{"norm": "layernorm", "norm_place": "pre", "norm_eps": 1e-06, "positions": "learned", "init_std_o": 0.004, "init_std_down": 0.004, "optimizer": "soap_variant", "beta1": 0.95, "max_grad_norm": 1.0, "final_lr_fraction": 0.0, "max_seq_len": 1024, "max_steps": 1911}
Each number is 128 + 24 x the weight over its row's rms, rounded and kept within 0 to 255. Layers, rows and columns count from 0. Numbers have three digits each. The size before them is the row's rms in percent of the matrix's.

# layer 4 attention query, 576x576, rms 0.0755, rows 192-281, columns 288-359
086:138130133134127150130090106140121127149115082107095113164093145092152089129126145138110121136118141158112093095107127163099131116144159131119132127149162086139110114104169167124128135134113077131101125130139108140147
086:121106094161075099111136091126122132136140115113097174148100111098101095132142164131176130190205138111152131122133136121140163098134102116127118162132125141160121151149115126123138146166107086126149111110133139097101
083:142153094070166155133113140137127157142121134137118108130152125114142123131092097113099135087137128169129102121155103181110145157125137132201129120106142162162086131128122091137168099152135125122136115157138141082101
084:160123139125074142164111158145143141119128118109129114152135144137114114079088127135102138146127150135120146134148141117131155121116130125139137120151151149156144110127135093151125148142110137115096155131097111165094
088:133159122172140102171134140129146127109140141121142153113130110109130076156151116135132119137144162133116115119083117138149124139160122070145119116104146135094112104160173112131117135111174166131091136099086125134102
080:139170118108123125086153141117150130119123134118118143130134129135128108088161137145147140142119126129097167137088110164110086156115088135134127139115125117113125084145128159150135161100117120096137145138122099142110
083:145097109150127128095132144132148097149122107074099104093131125146150124112130116058072082122106128125106148132130118119145090148144121177093148151092117107111155107155135089140150098173159108141136085146160149122134
084:124139125134156151151130154127139115103125136150122145138118121116159091143120117167199157125129127124125112102115160141067119132123140111169133153110143143123149095131171123119106126133100131106145135109161120104189
086:120125116136150134127118155115133095145157131114098163158123110122133120131134136145114098125140144117122134096097138133156132147105151145142134112130120140138120133124155098130111166137084097172131130122115117139128
089:119148120134135173148180172107105103134110122129095144146135139113150113149164133124150119145104113098177147127146148121144117129150132104145140115150138144129153141131106104136118122115122161099171126124157136158120
084:124130132125098126155161106131123124119170131114112119145120125093135107108094116150119113157119115131140131132152127112142099111162140168135129157101076141128151124127125131163122118130125172115135108109138182117147
084:082087128187065102122112100107169106120120105139169124139150122111148103146159134135138138159149127174176114162104091127073115136129150100115137151121133157129122143104102127169152153140112117154142097154128125109173
090:148125109078118172090130113188109097129109135136138092085126116141119138078113121141135162134103128117141096139118121181169153145108182148163142162130095129152136096151105126117151089105142112100122089126130092134115
087:112140135143130155116156141133131143087077132137192091101136113075150128131122136105137128094072124181096150142093149123125125122139105097125138142150100112138096114105148098145125096147137142125136132097131126133134
082:104114105186121093107122145131159127132112137145151136093139107122131084152113133098123130193118115111148137117140117140134121149167140095110131142115097121155093113139104133138121113125153112163103182082138153132121
085:103195123106149153136111088086102146170096088077131113155093157169119134118111113164084105105154105112107142121138171111091137134160137125095153145115140136117147101100126116109127086134135085149125126123134117138123
083:126111071091102117126137130121147135116147119147144113105106123110137175108127094140129142134131149109115102125119138147135165091161157138117133136125128103093103115179142083133115117086113143130106106112136125127132
085:146142149120143127123145168108154149130184099117104125148109166120172134120114121135090145143111152121116116100149114139198164091143159136114117117122148145095148139156137143133123136098139111124096123108140143142116
081:105109129133106120176087085120138140119127124176123125181074146148113095102104120124151132109109141133118113152196136133137146122147116143164117103150137133151104137167139091104128147122096133123147145129116152099146
097:138121113124169131129152127076142148092106103142177118104108146160146170115147114147128154124108139143101140082121147131123134115085103053099132062135091103132140119131136124131142171126125153137129139110136129159118
080:133123136119163116144091138130103145117137141091152167123142102106053101139128138138152138139069143101117113111113182140120115149120150071165157118139132108127123132179118157104109137162109091129151125107115165116105
081:105113120146108134153126102133152107130138175134170108119113176133134131113114112117106125113133105123092105099150110151105184144143144166100120132149145162147112133124146128117147088100108126123111120126086092100135
083:071114138126136116086157147146118097151109111085130148150145115123123111126126087159110123099122096102166101143160134133104095149094125097159135183113119124098124136142150103108144121120113118128126123121148138152134
086:115151159166122131152079119101152152112140147113117109133128170126163086130144155186130142131122153111169088117105096129154146122139075118137137118112086118114112109130122097159102115112117110145175107167137149125130
088:102136116154127111114148117153147110126131144095121122134096117116145180145152110157141136087120114109156149100121099118141156155133140085159129144135105132132128100144141145143090110091128139122174157112120101155152
081:121166089135111101098118157122109139139148139098149099138143135114129131147120137130101127139115141091146127138125073103126103126157109123099124150088171132149098144165104145140077180116106104124210112094108076121137
080:165143098098121124169110113137182165112156112120085158158180102124157158080116114107093126121120127104125116122120107143119146168135143118116110115157129138097183145138135111149091148108149135164136108146115106121133
083:147136133136176148064157099131127174102114092154149095141118155159102200104139154137084133125044115102120145128149073166173087120146154177088118124126119138162119156150116102151117125100121144153078168135103155134089
089:161128134105130119110133152123112134115098188105142136148176099100137142102146150114141101103136139128100110165117119149158128141145114087139104099091108096096105112167145126123114136127104132069135119149127125088118
083:135111086121114124128112125124114152102129157099112193104181143114139162124129137135149084135098152169138131126095141111074114132115141123134114150116152125165135138155101133177132137097134148152104115126103120160081
080:097128143181163178131118159145158085129153155083111137127177134154121113167082126144069110134141140137142165165131128116141142124117143122119092089145116106137138118142154094082135108147109162126136105126109135100151
084:115117124151129121180148164162119165172158141100170146140113117145120125131122133145088119115098154105117177129133142198143137136128114085082141106140123096105153126119104129169140148175094110118127110123141096139089
087:129133140158134121141114141127121101151098121140123125113112118144093085159106090110168125146126092140120142171125137121109139151116111077123123141096182123158107077134135136120108128136137136145144144072147151172133
078:146170113151111143129153132111109123132141118139161134091141061087186129129110183088143083115089109165146125065125112123091073106129122127126098116139088165136147132165135147118153148105128144150138160126114159126156
082:128121134100143134076100185148092126120092133095099168142085121117109168120104143168093140131103134104148099105164123146144102144096162141090102158159149155099185127100103127152161126118125147142119145149125098134137
087:143098087156092153162098139111079117128114134131091126100117139152164087082112145161154160075154083142083132093132085110138168135091076066112149094156142121155114106120118099134123113089141083148123104075121142135123
090:154152185101122143128133111144124091143167125139131143127138125129102129120146106096109125124144088133089112116080139157136142079123179105134122133104153121149077130157160145170142137149181126105094119159120162124083
080:114159119115132144147133086128161166150110131140131139130149122119111137121155154125120127127135165092154066137148116136131142128071172123142119118100132140130129122126084135116104137164133145108135120082114117161136
087:163143060134117067148160135062187117131114129129127139115137097189122108151158096135118188169156149093104161122115082154123144106130108148130084112143127137134185163133090125132145139098109130101087139143123127123168
084:141149100165148114118139147114166153179179191156147118176115104162144110108110106178131132106113132126157143127148163126159173131096115098174106147110151132191143123141112107079132128155162114128149096119117095128152
084:129119130110131143138151113105097096128113123104135119127175157086166130151102127116126183135147118150120129144115154115114100145159102142140127133141130161143121113154075143133127154153087141133108166091112149159092
083:128091140117152152144105129140133152135112090130138126103066137113118136155096114145128142131106170125132127117127134131137119112112197148148100143138116095165182119087101126111108094145124181111156148110103124103140
086:125120159045106110100163119150110131137199149164054132090143128132112135112125144127161109143090122128161111130167123097089140112113196167128125161139125110185138130143157125109142139095126137094102089152135133124110
092:114155148104085096128136165094119052105136107124159111120059131140149094096142154120114129123163168137079153113117138151116089159103138107105122125138131184118107129126182100124146136122136107178132161087168117107146
090:146088136153115103104105098113129118140093153115075139178127168109138122079166152117140094148111120139127188153145175136106147138105120122176145134091113129142064080082088109115131113139118097134106097133116139085116
085:117104154109119120117093150106095089140139124130141147141113126184147117154121127128146127126092136122200163114125157120108173180123122149126145124111097182127133108097166130127070085128130135111093141152101104110091
084:119086119113138100124100179158151115160138117119149125076148113081172136096132111124130098095172114137106142167124094170117162127107151166104130148114111157154114139099078141135142125134140155129180127109118088077130
081:138152100129099052126158176128148107138138134141129144130098120150113116145147135106110136156155127125097114134140135132115141182128147129121115131180106146131150155080163144169127105146108132146124108132121124137159
092:136078157130070101125085149105118102084115139124127135105111112126135102143146085142152128174077118099140099173124109113110171126108100146123094110085132121112198102135188123176117138141092088132147114103098105114114
088:131101123114146145140097151103135090108134124120139067121112125092131134140134074095128116093084159142112098126114089139150090131085130147137125200130142155116119095121107148121142104114122141164151132143163133156110
086:118075163164132126073135143113122125112103103138156120123103150123139092112152125110152135164110137131079139128138130123133085155096126099098167111118124087117127146118105142090077109120079146136105137120168158117156
083:144141136195107113128115109150146146158125121140146139095166133098138121119094168131150106137136080137120101111158135133109131086099132141166154175167130081115158134111113093139110173153115142138108114061132138120129
087:077117161196130118122137097109073109130155143140137112166164138118167090156116138111133139116121128049129148124142093148083136130152150135139143140129170139126146125092125108163116159131153127174143117122134149119159
088:133127141129145104102140113111118085165148123096132143139155118139138133152154132148136121100119101128112114164134077089188156166150099140127125149117137116131099159107101083148137130108164115074130113178103096173100
087:170107122072133131095158117088138087132151131094149114128112169106127117196128133136139116098109126141071134086148123124120159117101113115097106131126134171109145127152104155149101064117160165123134108142095144152099
092:112147122108130160130098153100136113124103111112094126131137107139142143175148135191132147126146123126107158146127112100128110101136119187133145132136144101157110152154136125130149151135123129124125131069105164073129
082:141121143124151170132148131123103117133135123133137128135108158160149116158119185148095102132130163111095102135090120152130127105152142137165135140103109099147115145116119115131087128116138148123088096177092104108151
084:138135092111121114102108117071141103148187097116137118089087165127142114142186167139117111109120139120146078125105135125097166136120157124155129139059163168132099118149131094100137113125119108150135106192121104118128
088:147128135115115144106100127132101133162122135176115128150141156106116089145190103089127105094124118165095133141087156100189093150095102133152109119098125134127082101157175123098122088113123107130089165154107170192151
087:106150139152150127093121081124167106088098104125117140117101119110183162065114098119118126130126123167095153137168165132090116089156136108166142132115115150147122116132121150120082101094130120143132104147157106128101
086:148153162144117132124149131144166115108126176112142106122174085113122122126096139112114080159119124155108099149107137097118126075112134126151087157094090171168123118143104126122137105106177081098134088103177116125165
084:148142125152099092125107130129203103120116129144115172132134124077121066146121124135112118118110087120114102097104122128110123116149144137122139093112133143117117152130135166178119125146164154140167091169096085095121
083:165115132120138116152178085119102150148188122159134176090111147145170148113113174119147145148124085146108178118119126111125159182101130117161137137137153138122118174146107102143144159140143097128142132136113087163136
084:123101146135103139110090148172150173143084117065099198124084131113139113144117111164151091104146098146172106116131094135138149131183119145135115168126139168126134121188100132107108110096108208112114125150076127127153
101:078144164140142092110163133132115135133130090124166165122103102174138153151116137128152099113171141134137123168108143156156120150112132161119139115164127135138137126142129146161105102143093173139114121149145119130116
107:133099158136135156096108158162131123150120153108136146108121081130118087136128139107139104153111131149143140138162175140128084205141095215102097118098142139113109113129143159130102107175141118112115129135098145135137
094:154122142154120152135160130127102114123111153135099086131103107104146135119102167109125137092131111091160119140129132177118147133142148099122130088090122170137102112128179125143143122104156081111176098128149112121152
102:132113136186110164104125099090094139117130131111138122147113166158138141137110160099108172153171154152117139135124121154120157131151122146143107119113115101103091115163095142114129161085139112139120123080116126152178
102:103092125115129123131153140138139143139153133119105122119134165119167152123179126116115117142106101133144134107153120099127168135114130123112106151134131108135142137122133125123118151140140111162112163129121134111097
108:114136162085118144051185139106130132140104148105137111113106107131173137128151095103119146137119128178116110139202105127118079135122191087111133147124097138131125082144114132135154166152121146107095131096140108149147
100:153134139137166146142196141122097153148135146145101123071139153184179123153148183088140125140150158126160137142134122128154132147115132182115121152176145112159102113118118125109123142125116123169112113118098103159134
107:146142127127166115092132124097151137118099122127119101148123097141162130113121130126138152130112121100099125169148096151141086116121122089135150083097151114154101046121148128132119129118106153104130152117116133132126
100:138130152149163129149074162133092135152145111138115103114117121119133151140133139151135111116109088121139158091175124138141084131116117147153107138085139106133091109142146146108148135154103163128128148096145140158141
108:099160131098168122151141102127161145104152178111181099124112127105152121155143134133152136149156118131134107092116125148134093067148156133146143064142123122134105111118114124122140116136101135071160119121144162129133
104:114111151129141118103151183160112107140060145092105138119127095155087119131117106179128173090104078116101144150140154162127129166130117131124114089123105072112180093148154183181154133153134154149086133148119117213142
103:129126105137104145107127129111115128104119145113149128133159134122076149074107064124108103152189147152136123084104147113159111154130141170135111103160145112176110132157106114091137136134098145091142156101161140113164
105:134165120155091151114084143208129103117102063167164129100134106143087123101080093144156169126143115121086116142145146097179120080121128163126141124081104090100171146150117138129110130155124114153101112128143107118128
107:098134107106123118146104134155098129100110108126134140116161133134190176135113133096173166154112123151151110107162160084117089144122109127133097157116131146120107156127131135111143126091154175132147151153096119127087
099:120136128155106122155122110074174171082100166152118151116134117093144157154128151150110105134129097098090135104119108169107091108162123076118137131130114142096126091136084103104137161119143124134097135148118144125108
109:136135144138148111080119120128159141143133139122140094135179143120124113111144136141126108119122127114121138131147114142119128150094117119106100105157135124172113135149159146114116136133137181117117202135124121137134
101:116139115148129194174078131088121121139120118124133101123105095117121088136128123104115143122175163118141124124116131116120101101139123096116169110155071113103137122156136111105108156133164122163115120124128126112135
105:147120046128151145137061151133108100147138110148134133113172112154123110161128172212138118138070116138139127123109128140096149077138164141165121126123148155133124163147119128137144104101113118168130096153131114128115
100:118116165091134113124154116053102129091118131139109119116112070146108103113178100115118149132156106111144106119124169123113132125175128138128135163125129095107120120146139163143154159149117146137103107110120145113126
104:155101152154112153140133114168129109142140109145119124116133119101123151098141089126121128107136159153089149138107173121178117108134133146163143147128135077118144126101105101117147078120151111101122132127114112156135
112:136119136070097124125167153112074163151115096149093115106126149118169149156127122108123150139104146150120098129184167109154123119111137128108151108156161161120099135154110139098151133112117120130093152097126130153118
102:147113142140136113143130131129101171123119110134116157147139097165093129149095079123105125089126141111105137115113112113130178119089110192102136102178140118081136146123116120131104150128118125178113110160141116108173
101:144152150101124104141138124107190141145131166130129084104120146127130066124148122170110127155123147165129123142152138135138137125099105165096123163112094139136148101121155106110127166131150129105132100132118119105140
096:085112123142145112124127190133127151163161125159110195138168131184137111120151173110096129128167132131164132098164106154101132132105114165113140122167118136083082150165162140126097151130096117131165140161111134153124
100:124138115159134096080136133155117141123133130104132095143086133151108146112071114148123095095135115130116162168114112115145104127123083102102155105111078125137113138105105085143162152123123153103139116155142119120111
106:118099135141114135108159112111145124177164118142158131122104120119111140126099123156074131133113159128116131099126114134166135144132092156110132115127103119167164139170097128129150141111109162166170143160123117141127